config.yaml
n_layer: 14
d_model: 768
n_head: 12
n_kv_head: 12
head_dim: 64
d_mlp: 2304
vocab_size: 16384
activation: "squared_relu"
norm: "layernorm"
norm_place: "mix"
norm_eps: 1e-05
positions: "rope"
rope_base: 656.0
rope_fraction: 0.5
qk_norm: true
attn_scale: 0.151
bias: "none"
tie_embeddings: false
parallel_block: false
extras: ["local attention windows", "short convolutions", "capped logits"]
init: "uniform"
init_std_qkv: 0.0239
init_std_o: 0.0
init_std_up: 0.0239
init_std_down: 0.0
init_mimetic: 0.5
optimizer: "adamw"
lr: 0.000281
beta1: 0.9
beta2: 0.99
weight_decay: 0.0
lr_head: 0.00357
warmup_steps: 211
schedule: "wsd"
decay_fraction: 0.664
decay_shape: "exp"
final_lr_fraction: 0.0
batch_tokens: [65536, 131072, 262144]
seq_len: 1024
doc_mask: true
train_tokens: 1491000000
steps: 12013
dataset: "wikipedia_en"
Each number is 500 + 50 x the weight over its row's rms, rounded and kept within 0 to 999. Layers, rows and columns count from 0. Numbers have three digits each. The size before them is the row's rms in percent of the matrix's.

# layer 5 MLP up, 2304x768, rms 0.0384, rows 1614-1668, columns 0-127
097:429532491527506627511486464505461488554470497510574468538502472475593541428540436559464498486557351421456544530445490536498532428622588530423425527506489493569493449482456471448478383548553542469528492519523480430443531583427501522505489509493483481544585530513524466464508514482494491517477422483456460493498506526564495523530603468446569490491583498581472490459533484403554481425610
075:514536495521499503469562548606453557553519428441457587520422448431448509481469440489506559522445523496583534552498482444549519430458514529504485587479391517577533509438445448597501577534501537487475498486498425441472483498508476503481509481416458499449529481477484467542455547489410472406501489625449403496447468496522492437511479477429538468458497490623492483523474617533500435510454
094:577587476503499538496490593512623522549518505491476502514538580406530530464577571558481498461461525442544495526486516510511616575579512545514474508454486520542467418433520574457438570506536560454453521529510530499385492435446511419484537553461546422550505478539580481530567548515554426430406403506566507482458503599539498589497420612576551443508494547427500424490406519491466381414597
100:488401496449514440524516534466524464531463489472464489596509459469531429511461509583544517539493493485497517515509439536457514432536542563493402535397471501469541500450607519426377519492536473500450452429502530625456469456531532545528537473507471463509526443492539491481469489462528504389492553551612416574486429543566498510466467518501537505472480555558472515552560494438469596514541
076:493473500462414584515501576523533515522531461442504343530496475445527448493527471528512377521494608495481473457479486474486488560490534465408530565398549487370503575480518527460526503525491458551548524498573521484546514477549475523553581445593534499500483422516472415530505395468491537462418469484551586468532494383476477592411499520538466458487414567440519485516540472493528490516370
081:425440494431461558417542501434525571453530515428569501508544457457499479476619444495399447589485513609467452496460465518514507548415353534509495487497485542507528475403568493563545500503564603488538535526531544464441539500517557472527551447502503346582501495510486533536509443479438479489458427581530499493479485421586499527505452447513502450486504444502460471542518518402511448529474
107:510559537447457524503565500516528533511434547452490409552481511484503522534547436455558583454516540588541495452606542495449449533496516564461428581384508507551499513508560551513507486610481520503449454483497531570471492446448502497552427543547533518519442487556477486421436487498538505494512505552531480529563415462530488509459483468498531542478542600416527507465450512489474532525576
112:412439466503564404516497563461384546615495540543481422516411557553519465443425523526476452463422491557525443597460463449445515530421517550395498544500561499530576565450502524558409574452478527513410430438514469529616534434521542554488521446540549549472502438527526553480510524440400477499469540491448575542479417611490490495487477564489461561517517557495497419459505459573353432452469
107:474444519468467454534522503421430562461468578509475479523469550469559508481436465531500521562512528467482563570502496488511470585530453490474517593594459523459435510504425531534527469592473514527408440442445422550470405522543521492398486462431533501493445531618648466428573551510607595523503504468493501470513528451539553510548527486584594572552451577502532467563554432583458428380557
091:567490484407505497486564527459470485527488464539510505539507560434537475545537585547533489499509400566474581598496415547520469499477508538476572538545499575480526474508349547539535472594489552457477500475587488570509519496493412541548506520544488485534519502498597519530438511420495425508479472470515542488593609469483550490449563429555551464394489590472579589492503399502493464451473
100:473488568418597440473520471423477503507445527549523451482519478461565501480512516611528548604469496530424546480551385496558544453406625508559482396460531534440511507494518476519508513505510514536436441540458512573474406551525483543482469468625564460434456559572419481525478564495487487542513446413474449460518548513439445471521504544499480540423438488491522419488499575469494469479498
090:505507523482509607436438567441531476517401465557496619500533358431461461505455473529563515462541423481409479531498419473469467438477508538557462493442467540448454394488497428525499541534491532511565545537588472566474478530475508465483449436482519506488491476508528441474375496587492532492486513497545558507615533460532525555408532409520561640584559513554428551478646391454479435462505
096:669510556502502506414494566493537500494563517487534459542493471414578484459464485545538596478504486529557406369525399530583522478573489489489600503481466458468549444574463512447538460590433583427488491503458460459534402489586461477461503547521545479464597473377439584536466512637508494532561581514536521603533598463550406465568549442508471548446485497531532507503497516487460492547483
092:516521553464491498465565472461557407521418476500477442561540543528570507493481518472435494442517523571536523521565482501557567526535499536480518408499454494492449505501514444525407556500435438528413439481522509496458454528463430400554563524454382492474487612537565618402497492465563557523552640496481487572447507538499556507574456566489539577474533456488471397489395566498462571421494
113:495403532324537482527503584535455573529522567479503469485552426521468454529484635499571523478519571542513548489521489589485471451448515483489451499503582486604443576535470487493559548581507468485519584500516549558417471481481552465498383483534439530442441582402489460618530451556498501544576443514432439496498421525508445477362480539466482560476475534609448461520515473397493376490500
106:512515617522511448486533456440541466541508500450477550577502592450382510433439513490489474464452483579496495534409409508535477525473509509534545452522431412500534597484495545422487496504472459542428424377491464517506477492495504438522445468498496492512547566443463512517496498558568524456456544479540490475405523454490426520544542483521498466564507489587370488515525536530534518501436
107:556447510512630492526503415412499557458475537427503575395598452508486512443532582520448560538455410526509562472483397532490539542522410484594482552499518546484478548459443472614487419597526499621441471471552512476564533456518521424402506445458471435387428466510603458455483555501537517423449557476471396489465558493538425501493553493434507502488509472547493469548395509545544514549457
103:516393547398555436576542521620456564506474517414543523577548502541525576481474520522488422593463542448522505502423510504477541553456526586558487610478531543449565587519488515450535579586447436544452531482435525519453506500571473530428516443456573457466561535581530532577412429504500506445553437461449492483486450552455425517448450546556502517451447542519565500531560428583567537563483
110:471537442459549454503492567431482462437387498436576553422598532494470419534541520579429466504492466469510527490493474561506534490582557562464489498497548496459585494454527486470474556403461466511521512510444480548481482520498419524538559414489499432549444441530579449541446521431469496492484494414477582468546406414476503475491560465542528535496517504578505482526551402527449552440511
101:579443424431468484429516440458523539488447500544462519446595486517585403526584455529531533453438453505473582541606485493482420599463430532432435523487482471583506515441543434506473555506487501468533451502495550478440376507472601490386469498526414380525401549524442474555449507540430490487495447486427558476402495522455397458494481498559548491504496604500429510553434408486617534479527
107:572510452603450498532522462503554445555469509486498499507621476466530495502385518505508510522454491465447495487501487583484552506431418552537502569529610541511464571513519408417519488484534484485465404438515491611585502493500582550510439560560573497475407458444445510558423591434527483529438596471556630495511580532467523477540501528505468508525569597452440456484499481510520431457522
096:495481476571561467502488532548443536445451506543443423456509468596486477495484563540456492484578411492480506511543529541509479379576556543505416443463385437439472522458417441477559510508468478534468489437594540470425478509488491494560492476443427486472448458451579504549471525546525565487454546577506488463509592462573499491472585545549521505492515574465449402424534483562497513486450
095:544521451462502506482572547529544576520491476546558482645483534537471499458555536567509586423519527561453498572483484493474468496502509569471532456505422517426484550475484436419478494485501426413526485477465539492482430433554489498449454413476533449468578558513533536455470485497465497506549525458477592468426526525511448455466480524502515516389530505413488508579505495513453442438439
108:506506507479559568467500474512478570515465536536474548551500477516524525565517540495614515433571429498490513452476526453575493530498527549439572444504491489549555525503468556502552453594561510462450477455486559527479500483440508493545484477539514500493523353424458506503350505474553476412567520477542510501535508499548532558470483502504453564476529456535537543522475495535489475495454
104:460453501490543449445459502538450606565531519451418515573604512584614464434461512497611499453400473555510488594484487458487488510568511497559458595488540576536523462482502524459489379442523482437415544465530556477507550481488556585432473504508523472443587583421467512507548438597475452465565481491539547523525452491553440425461486518580550469505501467496542523561394505529505500579521
107:683398402476469505552524484573418467501543586566495439552520562535408453466474490467616473521486437479616471348541506560507458564489489517553502571486501557455432541489573450508524526487501496532477539516494512502484502503426531495472459516592507514528550393515484533459476539483525524406546611537569506622466483558526489517415429449529512433470526495574494492406470423546440489508545
094:552508458480488531431522525434403504578498580457484524486418510537469509389519438541502479442546437525411448526474505442522485519502463520430479469536490464570489508485526490523530520574467467546388456457530501563513553466462503452507485443552519501546599463528505471494489514468543522554538446520550573495517449496483523509556504464526411499551472426509491397494570558505480539501581
091:514521606501462450476495510463507566574498601535464516490418557582540536492438497479506475457466506530512492488514421479545512452466594552495476446537459499491527630478517495492504471543510469517469449549535451546447494533508503540470565552497443448438540471514511475460510511483470385500447408610517571409481481532475523577450527450484430579517471467565492546490566477446500520431507
088:439473473434554508453464437505505451568501549556470424505509479578529545350533522442553522532425487493528623556439456637467490460410502465533519527544500521456499508520545520505491480451455520454425501501507519540474517436481413476487541425424485460527528464532487650509539531421496433512463462619463548523466556555523543481548498506420551502444476518415554388487495400522469498429534
090:481502581507498567418501482465491510504524444544501429473477524534518438452567609549481506509539454571527499430379531572573501422582479465421469606413425589479535586498505469463436529476533508515556516474529530560469490487457629545482482546504567496454479442566570508508534465503547438571461516510477483545436433608490474456417421470461591550418506488465515513510476473551464493459446
090:484503481555514547475545507491526423563445407438566469564591384491531460478492521541510566525530439478411521436534501498484498557501447547531579528466460566528501483484564524514508504581488480540564520594590540429501551435490491516538500438473506367494426487469486525450469506482567558500499533389575582528545547461516545507504430487511610540586521523515487488436463502517457489481544
099:629348495511443499576529526563557437516540552462529501429555477529550572486464555570579592420498502438487451524449461552493457488437542494513448557419607498520391443506588464566376514502494532506509490459559455535438549503505515435490454491425620463409480537442552471519454452499483525495492525497496596469525457471424500405503374613482634531491545545531485525448518441540463374454493
095:464580512545553532540531599453557430443492529410607517550593486529489548524450468531484436393457536454454537590483480406461441495459521555623494481468424504576485438468453657522527512469474506607549408478512530484542516471500549542464431534488434431434570500539457575587563547405537531541568460572530569562565533471520590460443431473392444477437522473475448537517488529495620586440393
094:533404525475516525450512557508483517502476458481583468604510588586378445486458460427540422431515586549521548520460488503557500388605456551465488548408482575489521514478551423484518447503436463474477524537463535511454492581531475523479482535466556540471452476596527494477367509483483574559489447511531441517503495452514398476447591532512569498474481473502562464583569422504491462465441
106:590436581493495504485529487471597492438495585518549462562460548502472547398500553603496603450449506441493433529518545517473555430421512452476472506469543522535355573530538486478486471427533527453496521474634492448458556509501474517504440395423441500560565527579513447429534533515545439494461572461474537539577479491473485475570480503541452545522445520468534460469555526532514469438493
107:539471552479538579593535575521504527468523575438440524458531446504471440538467577522549488415498512493476436497502472489537456499485470504532503576437533501551438476523466452598535438520452480566424506432477493509374463526495452468528520440427531526419471439504474487520583450514581472498558492551457484461505434536524499475500489537540533475543523531561496432419540549433477540527524
095:599442500470474556512457511476494506520510558418471557412450494533531524552459505451478513546509544576556437484478475483475412444467464496543447510476496448379433524580545582469508464482533442455526457519538408427461484390563443484534512436476590492475494470477436563533575615472579504499457489506375487469459454498484486421526487457453541514513517425479378462581493566501467550394529
096:566474556512578481495499493483460505473477553532436573531500493431515525478480515429495432525487539462546531494517542466496440550473549555443540555497481503518468487529438506497469456453475520456539567573538563581462470448475493442485505466549437476455538569574456509516468478513429438569513446546517487531474573591491487542490512548559454545597559543466506545624449507621598528421411
079:496519473511460545421502477497510514426484443450516480478468442465470497563522555545387418541460556547601593532489540496420536472530560511551503436505500517549466461448470523520495569506438488439570550526447495571584550548443456454521543511495492589459560440538479475438486487481569518468448596490451423564504547527524417507461539546557576540504519552473558465615485501494544449503484
104:509425448488550434547527492539511503483472528544584483484561385450520487432473501571539561498420490519458532529430501650605495430529484549492539440483498525520539504515536462499525372566509458533492549425570576455585524431560450477402561537440568506503451510424532468536496503516436494495465420523544459466586479523553603450493431489553507462540522579447461474512461402468515509496523
077:492463462524486471541537552492564501532583474474457466479468444438596429453546474529491487438480512447529534509447491501534463444526554546574546557490456561364441547497407514453378409529462479447541476520450512505530394544434464507462531609548430543453629503533492587450466495367493508501471482555430493553581405579485506466565418596491466467466529494453474508430566521611485569513435
095:462570515567450526564449547479459494461497523507517458495570532552533443498436514529460486434496524484493598439587526407616481471495505510539447582486549468573409645511578568505424489444471534464583495573449475496507514417472551606547521418519539455431470416561524504463427514557657475449553479522489416592444450489477399469491472498485546542424471519405513510535524571522502499498465
108:510440497516444553481527569593562493521448498397481445499536521471455472444451545400498535451420387527481572486512451493510544572398508486497506485537533465406462470462473552435526496575520464524476418495542486547480397443541496488484469406467569494504508509588513593532471461449497546644439487521576470542424462481456474434455369496502469479504486521429555500424523473473555539434549
101:502525527427488477481500484571513475509524519506573547425527502421458497453516504550483611566463511529505448486576456531571492535544528545503521569530609476499390476500417540525619505468457507498494426467445571552568487496507580533541494527497469493491498524508447495565493521417446392397604500399363609648465465470436490458477609529543527539481567497464461518503547473463447484479589
085:485582526473414487477602485483519537427462549480503551504557537486452570544433471472505539592516511513545598564498489343471543636554552496508559534487480408508539493395497540498532485491350481466475523569539460467514489455494458406493496523452469554487506553521541511408503527507465517541583439590466417534492522444455467503517555534547448528519536528563464517558484436477577455552483
098:568577460531515536629565491451481515511493553535509490661458552488501533500511561530535472560531447541485550453560542520432528536503549453480507544424449513525464485511503487563469443519447464438420529500474517514536433510525576457512476439442456530499517456421580452440483470543496489504474552498547580496484548552590462490463519578424436454403508509553636524532465488534411431410518
105:533571557388443487515499567481491565538514439471463597497502441490409506489476464436585553534493506610553516518554558601533468463578536520544477519461498539532422497517486480521514541600453514497468482505591376478482398376528580546431463522524521518554437522469569455528553483463453396531487496476603571557539446434514565588518447450508500539417544543466531560499540476482479583494507
103:512429527523448552500456563590495472574554518426526522539581447503547474529395440404494510422545418472517454491559420479516547501615458499468450443511463476575482543545434386468493593477489581388527476450559554515488449549525518467575553515462493500506535538562442519539391562495520507541478538574551484481468510601453433495491492541512501554540487568538560518493493435448438455403463
102:535529456420510532483502504523499526485475520515578535462403434491531462427573525532504555483533405587449577579457508498583531606520483585475474438502519476568483505510525494530434512589416500506412424510510560549533502476505479508422452499459606491473451466378538491462402582480473514514504464471431525520541546512504504509415545521470441515465509478466472486473528453535465455471561
090:552474560486556381459424514477542451542394510523534535675520518551450557426517531531528546610428448466489491532519465509458554494488503541502471528453467508493458518503497514594518499476504516494469489548416608488431471508531499533463493411520498468534526445494438402494532508512544560471514469543482494481445534432481500453460538531385479534454494512463521519612503513474497575486464
112:546488450373458452437528454563458466589530487546459482506560494441449533574470580596531453463424492477502596491534482488497507393554523603593426456506494436484490486528469529506532447503526499535503513464535421536483535543438522440595450460508505494518513589456481503587521476449513507525405537603507562459526527569493457593453536476541525456437510536543583436563500536464541487428452
096:443520533457509500579518460549486466465512431429509498536485567508515457507455481490515547612445532619560511449555506437510519504547474573544492560391504435467482482561561576581513541506502580523418468552477439559499407421462505452504572545505529452419410498610465522497549544489504478542566633564490466475520534557525514450477526385500487591544501521539478539488424476538490584497425
104:644499560554475542512505502533516503579564537486511447457461479437497576476498508531544452386534514560567483491508489568488500514409514521556520488543576437500429434596374552451539368481510422547499408465444337431407455557578549526570411535450477492473538453536525554550552562489570401423564483444482513470464570627507414451495514483568534479523470463467481444546466536437527471490591
092:517447429467632573550604494519436490566483523504544525517570480556448558431547487518527494440489578478503541522485451498505413421570506481464426644491527553466578515471402469515443503452548370405484552555514564532496447517468543514527546533495485462481590434464521493495486507473485535424590562427466455493483492572544489518457518441490474490460544477468534527493506536500504492503401
083:529395479496575404547541518506464442525612431445566531545526541514505506428571501487534456549425514466525563421513521441480486560580451541520498555526552462546519501564493438493559466572464523513541493530551528453474456410469481500471481542563475495466462496517558529467585530504562373565635465451474553532428531544518465555444539436480511520513487441437448522464452546487419464451510
# layer 5 MLP down (transposed), 2304x768, rms 0.0274, rows 1614-1667, columns 0-127
099:532641459400580354539527481488441517447426503533478464447474538547457612484476500482428489471458501433510410401508557466503553536479449510545530550532495474408494432480493551512489625446446532471421552509420455513470564487395504537546520484629482535512548501428502481382487493465532507469444443485466463561529453427570428473491469482568570497553509467568531447431509490620504476529515
077:452495451510432482595557567543598433519532617544569365468499524500513507438516549549563579459579504451493540386502479527639497544505489374515563462493535455558425511449451560526545567524513465492509510538471544472577504583478453531411416480523579418444527423575465521533474553468533482586543515599446563380556529484503472555521567550521398552510498565481538502398529552429488528527508
098:495430414509559505475463535539501531536549483475384554477504507523471441495533461484456455540566535550460579482558442509499398515495501438493495437505495462477486530476496456491579533467471474457483482538600475578549510578539448583486488490475529542589494472517584557560566477480377635507517460491564549547444491462507548501426520364476445508550508505575489519522540544474513530580507
098:531459447454502463553609536483448601554488598567498592477473417562512457603439542490471532530520454571516513534416450489543550537467444514576531425432462577476562332518467524480422497465523445497518522471469563563514492532518587479490443451535554488460450470564455533426531430422483454490503444495533506484515435365477505547451456470484495514542573545570513500517524487469485482582505
074:465514568515526496465538597533416547461426595470608679477517536600509601488497481426532518488541425507411405562522525429425497529462528565466478505487357452584497416572449538550411474479438540460479491483508477517479535417422528508498463536395455487512474539469542464490518533512521509515533599465439478600493457503440464490596519527491521515437500561528426467427415419546544482458529
082:486426481518554446595519428564412483504459476499581528496455487581583446488449532538515489500507493490540452511490512408437540454453610543532427510514505485506533445525452592559505454563516512470513475563507577544520366459461578523476569641532504576492562519468535494513466539490476471548545604532547413474576516541509511415495471541539484573396548500551481479585474568512449461484580
107:483473591495537491532477517453484513401423465454407459585522565504490502474548448512447491518512497510440412464537534424478531470427473509568482466513443456567474607512555457405456458529439525605474514506490474597474527517515455500525601502506472478500464474464486447474571503576472529537533502446584508543466471413515538442529475466537477598507604632489462425469495502391381488523494
114:421549520537570480541478462434556463540526460479473471496449452487445477471454500469538466530420477507562523489479576533443529553548440575513474497406506468501534516506465526499381528459575537410485465558494528377562556616539538580480429463554585484557426475514485494550403495440589433454558491600516447400433408417483538606491526546418473548501510598549490517509480482471456418546437
108:470601509560411476496484535513415463502498510507519512583540468532503515530521497487449549543484567479469454481548523512443449448516516499473480488461493536451523370486545528403476455535501568476540561475507553497542493477453572578493559439468449479496465469518590508524449493506554597505488489424509495552445476497446547506518421462522513511473445527503494566502483383506552493496489
091:595458556519593453474520523463530465476529501454497543521501531407438581418494400459613444476512538538521410387400576496527468566538545517489547452479489470439431493549481458507502565484494572451507457476449567482529448487509454409488542444484524541524443569469560508566581346581500481435537477547407419449549519460628506566502543451477496531486465553469498477483540620561483376423468
104:436506551468415410492487567510491518507454442587573542477536567479483507445597556555442473467559537519477538559477521527409549486534424528534450486430521474462464458513452484535499463540500477532520466503561596525517538529500540567499608516548480532487468603455449465488544480521523440574498458630441420531446498472500506492532470508581494499517548581431494435451473599517603390471500
093:464444525492344522483464530517517505443404478609516530504498453526552471586513552561476456454455517459443474464498563506520519427511517464456464521458521515517476556543489581509560585470420495550549420643522500487556499460535502542479569526490542484479513469449521496595473515520434485531370567464513490395468516449515530526429431504484536443500588512505466532545532438583499511579466
097:559480560529477469478535483463497488562516442471575453447462467434517527536542413508562431442448462514543529499528576536458553507537486453484532514494489582525574547518469504542514479427396501489464391528483535486492455492570505435444577515498532472487506474414517559473544504470531480465590469545455467608482532485502525544484532508482607510524453464402465475505421479513509496500542
093:498530535472563517405549419455499455540488544442538579565466498458442544433623473568477446437522538474512468485534515482402556575579492507436484581447557563449591497578519529548494472418473491465506492527528583550473546505498489494446573493397616507524445407537530470506553414577439486518533551467500494459584524508563548494439443408479485465522549477476430546460560469558582516527497
109:491411460501516501527524564494407495454411585439441462397483575599596473473545477466494536508549492530562490393534573531557463461532496526531516466536511444509550566484530426577565595503506538502564460509521537435595519562412512366482509534507517450443517429515510474555517532532520582417623472500486477538543528543469500464541523504511539570574404544491576423508516510453393469464481
106:469503514474468439552486473574548486436527562529491472481564521527497479524493489443464418540474469493463500468520433436533519448460539493401414501516393508524481536469510567521615496595558489516531521586455506448576546504493504594486519586581532570464491462461414446467587536473488490511429532502512487357531468494495426551438470526484478485469566535531403504477579554536405521546568
110:515471507467598467443450452484599478443491548474511543550537428465525429459485556533485509565526524520539530502520563570538518473560519461527499447460502464433514377576530445495429463585505548507488527555550453549516450442477556438513570482501522450440502480492523519495473501432542470421501495468587465492484541439475462516487514425498529515467507545555486467637491478455457510495513
103:459520499495586519486554513562472556542414471601601564472509480497451494554493382508519529489602535449496455398500566490513552418555539542543511558574493476461561502488449492595448514488529521562427553408512525554593531547497513483448470495541658559442522475527465537488552513506522534522415585484511446563629497542528482502540520521463534496418490444456458501483489461507476524460498
113:427500459507508479440403472559456520485476563525488472512467394508436561470446508489585527505518511495445514580441524501521590445508526475513510485434519493487553523526571549484467533482454502524563494437558504557426565388521523526463510493559452377463580552508498510480554529463472534470528436460421427427460501530489455527497528519467528549410653531498446494491572424480551455478446
102:492446503420520509533448490503413501558542540508491462550556476502465513497539559530585496585559455511534590446537439469480533428585557584534504482469473495499479554485491624583494516571516490460481519560452490441506492391600458474455529478524561421463465484427544506533585441507478465383463399514532423430530533532602599452520482468509543533465521470624425490480517521478602602467512
106:470556519549584505462535519491545519568498192443510551445521493503461486433465527462443558466449478456557521543500481519531533509530518482621524484496575547492472485562513465540475493500518452510485522491511524448491561543517487608466546424512512467533536505490532442545560484460513482458535528448478521474542553522463393429588497454569517557583523605481507580540526523470516558508546
096:533464453518456531457464377475502493386533513454449559511520493482512484427431590462509516491559583449509448473494551460600371524494438561448546544505505549563500573456513569462546464422471597537547460503444451437570571481503481501468529547491403444527512468462467613433458646518514548519547373421559526578509505472422440491517589527506477504477445561524453532494505532545535532532501
096:517480480528445555499560442478474480504486402495495569462472485515499518506482529411570555547523421479511462564470510545383491518484539492377531465449444568500538411625605471495495421434465595574544475435566592483499598505518472389530435432597473491483546560554492517501540465598492515525503481421483501365476488445491494541429561547591519505494468565497478529531494499497512501558467
110:472489513498474485426497489540454615518447436508646466568585467515445491477579500555436525577551496476490473497540493423458464570409465507540424551516518437484572595508552457481451457531404478467552478514507486532493487446480479445566535504583520445533486466431521427636445573458577421506396500556502532486522511505574470541436452524462410497395533469472499435518505594593544494487456
101:469517573524447558457531437411543602390437484450507524388551516603382458532529612453461578436467520567463497498583468446482432465481579521527599453489578513409465546456380501475592536463577569490553522461427460483494548542504460505458533515510476511465530475525400437503455536446586538504517493506496475570455528498518471529486491434501499467532455477488492454503573566484460487495523
102:539409472445568559456540477531440598497540522533457534403496414587492536412366531532503397514450533495549509459519477485552513533433600464499542499355485466426392432507562543479528580512500468596547438543481611563566505458484511540423519640612592490430560558465475476498478538536513459552497542483549423546557435533532461361394482473563598455439424533470434540581525523530541524455582
095:473471595475435464501483556501493468372520449460465486509447434512581533454477472491489514618525469552528454473494491439408554519492538528497540508413488544494552512436447574523522551497406402474411534468498663520437593481430622446534473490430543509568524538487619515508409523534492530480437535565503463418475537483514556489545521479420468486497483442494443586532481437458591480498498
097:515539530524540550485451511424503520433429503479487492421473460439465530497514575428509491508424569506565430598450548505454449560513403600518501478437450547529503510473479542494496557526565500466458487541535485491511442490492516425452545423571518437419422487554521550509540438498567601385460474601442446444525524508500469529500462426468458487390470474576469534377531505472491505402410
097:503425591523510530534441430510502540467420630514544540520549520420528523460509473535497448446473485481499559503498450582498497462535498465460570474528484534515466476525538447480541497438550582559539427515499523532470534517535473471459410400523494517539518459491519487532442471484481541497448458768425521511452431455463516501570417484497518520533537513439458549510487501554494489504455
093:606470464522480490491539516521579413524480505434525521508512542413475470571538567473516437530642387442525530429515576536508530457551489426524581444532525558516463548519469448545542523546504510450509421535422474500487430552525480518589481529476580595484557502488461485526429517539520424531405435393478512498481536489560454495490494518470527515415555546551536455520560509459502534433550
093:518475597534465526526552536536482507413526424465468523509474453539477430461531567446560603424563531484453401612546441458560432532442446508487479555465481486521656409518441453500475403545539549586571590496497475520564474499451540423489444500522524536496547557540478330509449507442544497577454531476537467482423463511428470490460443480544584436567411575531478497543473461487491533480547
097:487600624463503467485498473432505411566490468534481481547476439513400559527629427538538453505522546514492542465475507521415489494523520482494545472510507562448449545510519527485435457557442524496624534545453442455512586510540523517585456545411518502426544464518458570549460490566536545450519558465445569560445517495494551583463473495554519404509540547479484477467556477532441417440436
098:536514498495519426582517468499557532475486384433466456525480550506527463518518474502564523512509406568499487398499454533506527461435583574487459588595576549471469434488466501507525531528549488501517457462433564570459512602466476460504486554431516418525589495557486586475536459487612452425459473525562437591521586403446506552526456522524516540481501540507503539458524542494418503472442
095:528558436461437546498460353490464558439513634578481346548470504469487470495464518548473478566493516531556483505561477551553496441532577618511576506471521460536474556507506508516529463524521502538508422488454425533509440593546501593489494539556503571511526582505479521525512519480450454590527467594513550479500523445515467471569513466470487479538523497549495524534534523559576603518473
109:514478511500447488493559509522490495597511507503464457432463452516453451562474533448447467547450556500554529533607424498454625444492508528470518560442556445490506500524446429549498524551471553485447566492503428449512612501506488487548467513517529502430553498415444456569601516558496469521552459532472542563444465499471577560514503494475518527422397468471553544469503531507411575566430
109:499529439537501416489553525490615517448551522524452568507435516533516388506418611527430497509524500493528529500500518546533493550547480483507386450463466425474417410474569416515509525447471485474522490434518507501521530525486480529557474386419507448533496445460418523486511497572477515499442518553504589532423413455527406432550471493545469524459452555528538508560552590498484523526552
097:593413484526405478510539497480438657474451479454560562452499515563520530458558461558465492466599545522511495511530430522486466535478390490501462476445386462520475482523513599468503493435566579460413427475519526472548492455517474465433563528574494525588476517481457450480444604480502509584534536484508575490526489492379529355536493553496539538460530580421535578557499512490498465505504
096:459576550476485515419535563394430434436506453465495480557486478512403492505440579499448417428534519479477482515526473601541610494560415536434498469448556509518421456537497489573535450484551575565562443524489475498528477470430545486480525510443594535411585569439442396468540477513508473430463479479535480600518507562543494435532459481478472581475426519456600503496484435369430512470579
077:520455504464544491533496434448596479543483483526531538433491514477448467434505486436542552570486518443426500469484482496534413452591458540499483511468613420418520528499553533465505430439624552497406493483460507536497547498576532504548489427415541515525520481480473504488489439510341497491530467462480550509550545497534502486487511515479471537502425478473425506448448382545540579466562
110:457509530492632452527453529523574444509454601519499408509545430442583504501541404470512498550503584493442553516537431464499584569469509558444538459465480459471590505513493409415506493475489497480551447507564595582584501401436408481491487523459426504515483468560482479502554506440504604544501443492550522491553487538534408523392532505560441429527497489513458495508516473450506410399485
076:408542532527539489481452505470473443549440524497597512567461563463459534593434512558526520516597453507523538354464540476511508478583537484577460487478546499434521464365550387514519557435482520505473529502560477479464529546531507478497518388475522422488512507501539471520489510555500492499485431520457454527403542498489470508507500487496527517522586486518425569530447504459578490542505
099:567490519524480498473540554509472486495446490487532448537417466500523487496415472492468418404574526466534474498525462526498395480510411471561517503493480410520604542492550507470476488524577557514501414554504475413491443458495566602485528423509491300458487608444473499517446496550517435499583459578476493557514479509487451475433591444449414476487566595478569451550458498391494430474438
109:619553447555468511454490476560567472471411549438622523617539455466458493531526393502478384495437466565386464483449486530477557514494556465549426492514432466434457486524424527531508508509414445533407573544543564573550457484537560517439558593461538410526547436442456560481476582447507494553537499555524405536454594455442462489450551574471450429486477480471547586514508479496532512481510
101:616516555524528553516555483516434465436520471525513469543524530433470428549505490571506458549550532483490482569618505484447467565559558464418531451468472461620492471487514492531477514446599436541527516566411508494551519501497526587580487455471451518487437500533502438465497529533549465556428416532503508485509492456515506518466504603459527401415535508521511455460530599536536622530442
083:439437568514564497496486504472494451596537594416563444479583420481535478455592461502576469512462562512471518470461460606573476446467507481463432494501470534431562557574527467500563504474518492479560390489447543619495564501509519543416541422522488465533463404508506508619486530443424551394535568628446566536479548517520485492492450465523463535464430514437492509447512502555470540503485
098:505403548487504512477525575475503436508543504500542619490482463569491625484465513482497463475599382461524538518554420512491513538544361498501514493520411488562426489464564503639496512557535513541493451455562534516518552441550493527438478404465533496517570547475537555497526438441482508579486569409530511521457482431538548387523581526534466522530470480588372472492509419511518545465466
101:544545521501563511537450494494573577471449441497470505442586498559444489527459487535409486480378475586494433512478475487442434460507471460609462389462547496501439467353437479512451493558511403431480463560370367486510441489537534471517433421573544493451507527446512516460538452416508476478426401479477482464431488492488511508547532534569428508471542488520511507514469527521456419518484
105:531418461528441481519528470526416470493530456562518528474531454414560494441573454478542518461520398422482546531554570393482521485589559490459517457427502528484519551500452556537485514460532521479489466474529479486584391574587593490501526382453578515556465473468471493539583444478488504463520428486467475568492535471424364499567449513498483509493471559434477496465534483514421606494483
103:490614528511447502487492514396509515589472456488471456495509591535502431452522513532424493507452485434486513525433346535581441484448519462514514505489473483534510482514479481486478551480445503399522563436479402568367571560497525470580418504459506546472561453491487563500530458485504441555401492535539474520572585489570491549498451523421493506485592407626341477433500582573592554556544
092:490547481472432428503460486503510460475438613525549494453521504519541533494545486558494512417403549395505478508524445531444429501532489406534418531522406551478402500511439469497568529503467590584567487505465450470482505539507499383415525451474510418459518471550489500550497525516490563483421589673555521499433502417522511555461461552498456630478508474471533438425513518472537501445479
110:442530611417426435546479475518550494432556486418500466580551510494538532508552547432548511530406524569401473457533484615512436568651450503485514465589512540509409489542437588526489489463481526481589481519342569381512529488529479402490543558561541527435462575456463564516555572460447593505497475444474478535635461555592514477469541520444490560540543587521496590497516543563565511470526
095:457538520609536567536483566494434433481497377565529508582478465455501512465505521607460501557499522493548543494470434429428425522474395468495501520530414462442525506510468432465434527541463541567430523565626502492430449471445546460472496479455501514461453500499466501491468576463556502512464595417544573517482550466531584440563556474507457423492519514516419514481515515518564438476463
101:551491550515568470481459477531480524540551603497527436482534503521451543484564459516500623468552444467432516507549529458469480485627422499569483491510561446506435500469510546395560535473464480589506484500443460484481499603521481546411458479567493444431514433472533533452506499514597523500453527567509507478636542541574436434523530460496545559386462458427557491486496619440553516456554
092:524552406626496512516577436458515459494492549480552479483418565453552567591435455523552523511591519472494411447429463477499529549468489587488484531563466505433470437551459479508510489573481559502473496496507472530517535464442544469438457461475488459463532580471430539543440485480480477541573593496573552487502505480503492466501484529512559609512457531546434442491449479476488531517474